Weights of a small transformer language model.
Size: 10 layers, 5 heads of 64, MLP 1280 xIELU, vocabulary 15905, 37.5M parameters.
Each number is 128 + 24 x the weight over its row's rms, rounded and kept within 0 to 255. Layers, rows and columns count from 0. Numbers have three digits each. The size before them is the row's rms in percent of the matrix's.

# down: layer 5 MLP down (transposed), 1280x320, rms 0.0511, rows 1264-1279, columns 64-127
# up: layer 5 MLP up, 1280x320, rms 0.0613, rows 1265-1279, columns 64-127
down1264 099:154070119167110157162086179114101156118105136154111123136167098117142140097146139074096106113160100117110132148150100143095132117161103129103116127074152114114123122096097079129167115166135091
up1265 097:107140107067102137112131138153118130146113120096089158158150123115143124169153101146102131130107103139143146143101154098148132125106121091133144125112098116150133089135109077150126064064152127
down1265 100:118126162076149064105101110117131117126111103129082108151145125160128126096127113118107142142118108117148102142083095106174140029080126139127134107177128126152141141128099115128091101136185098
up1266 097:122166143142142124150088090089156115143130111104138127088135109121076120103142077122120129078124140089071146162138123107119120145136146132148120162130159098122114157120181171113070133090074103
down1266 101:130166116122102135093132116138123085107127151140106151118113141102117105123116126159143128154157144097108117105122155111183199140095126120118118108150101124153136121101100102152146111131159139
up1267 095:117117090121146145140116168128127123074148103128178189134138128116173158116139147112099129124153120127110124149091137099126115147145163119116104130133117096125156107115137111094140138128125120
down1267 096:118132129115143131141141088147117106134162157138111134113156136115080114151110169097113139143110117129123128140132108130103122147121157160099162147121156129096147155184138152096065129122148176
up1268 101:143126105110127135121162114137099127126094125113133148113124102154123149090153156130131121130150140143089107153135130097119160155155089143117149157112096136097142164130190137078147132112085065
down1268 100:095113142103124123135138155124098112123116137084119120124138088119112147101152104186137124128068122169103160119134185131105096120172114096147133121143130115143151118124123142150132122126114162
up1269 103:116104127143132119126134137149126083174112045114079122116134160093150137151175150114144144112125118103141089125129145130122136122133098127145186159076159140120119131125120134147129112164133115
down1269 103:114104101129105110162123128142125121175108116118101117163103169163119148157127146080143121140160110128131127142138120164118165039165124107130102084094156121155081131148101125105116148116148154
up1270 094:160112136160129150133106086152107113075118117102146158154127102095146099138133177153118128139111132118136131156138112110122118086122116165139099141120113094183109134122146112070100105150141119
down1270 096:138189143130121108139096123104162103155097127120138131085139148161108153118145101159129119124131087175127105105083158081141132162106119118115144097103108176120193135100116111123124126103127143
up1271 101:132110094138153111115126128115112073117111114113171125157118102132128113127146052135141145121103068148104138129151147147163160151109130140197137094160152119104169136104112125117098148137119091
down1271 098:121132131137134136164140123132105180117092143121131105105164148135136128115135154130142153122146111110098179111123120137076133076112143071112150104076117136149102109138106123148106144121168116
up1272 101:152088127135107085098119119147075115169129102156158087101121119120138096153111101107108118154152101163156147116147130146159112111131133145129167092098135147139161115143103111111143106102112054
down1272 102:100138142107097142169113147141110128109058123177149070107156149159120117105148086161153098053133183130176119151093119138109106150136123142146128125109102135123108109150131116147142134148109134
up1273 101:149135137127157184137107157113143123108175144126135127125133167134131123124132133094125125153116128119135111138115159065101146152121101118133105108120160128131120126156169178138143120112129127
down1273 104:122113076176146103079096106101139152141130109094145120113121185155128110120115172127125142093105153091101184147136116138114143152124110107083119150158143130148100128156114096111087126159153110
up1274 100:132115163075137114163138143132137120103132115089120136093099126134179139170159085146114126090176112146143080143159160108144166156096089143174081110106126147121120125122127113104133107169124107
down1274 102:133169111126123137082146151135142143172140093149140171127145139070088152126136111129106133176098160135144118118119131118086125159108121100142100115100186076156184110128156155122117165116117146
up1275 099:141134111121120109133119119115090130136136071081127168164162135161158158104117143153120131152138106081133123176133116085143126123114081117151096151137117187132147142123103177069125101137144157
down1275 098:148159104102135112090109142142111163137146099105154108138164106112125102144108120138139137116105121135152148142108133140113139144111096130103143158135125125127117096092142109117131160138157118
up1276 106:137103132080142155114143096149137124120144077147068146141116125094158121105149109133126095137146131132096142147146104152144134108132077112108109136096110172141090132197104122110075126133123139
down1276 100:119096093111130171075121153122108137119136140117156128150142154171155137129081110113159119107165110105141148114113092143104121054129146090115108129112102113081157122127114125102111178116141131
up1277 100:136131081140114123114125117116135111119161144145171111165126107098110165089125084158130139134079108143085145142107137064121128152121089115136161113127125130103171168160144131113101159166175079
down1277 094:153089144149067083143121179150113121154082112129105175115108167133146117131126137116168097098160163160114128114112157142110128113134142059145107116133116144110118129111135126131120095118113131
up1278 093:183078131152126154104124164125139110142116072103131144170158129104110116124123085151140122129118144148129174110129135147110142124137144123145138136100107131142148126134114141119096122144148118
down1278 093:166151126148137100140085148123149134144140130121144161113157117078094153136125131113123132128126129104111135148162095126137149095130139041121146140120123135151109081070130146161114113145143133
up1279 097:146104134159143097129126145110141141115168102152111127163123154119138111131122149110134114104108090112150151126100117129123137141134114152161123075092096120135144110124138117113143153079120103
down1279 098:136118133141105106099097090150110138133130135123145133164113111150121112120119140093128104121102142136162130154123121102115120144121139170093101153135156163143156138135097090076123138137150142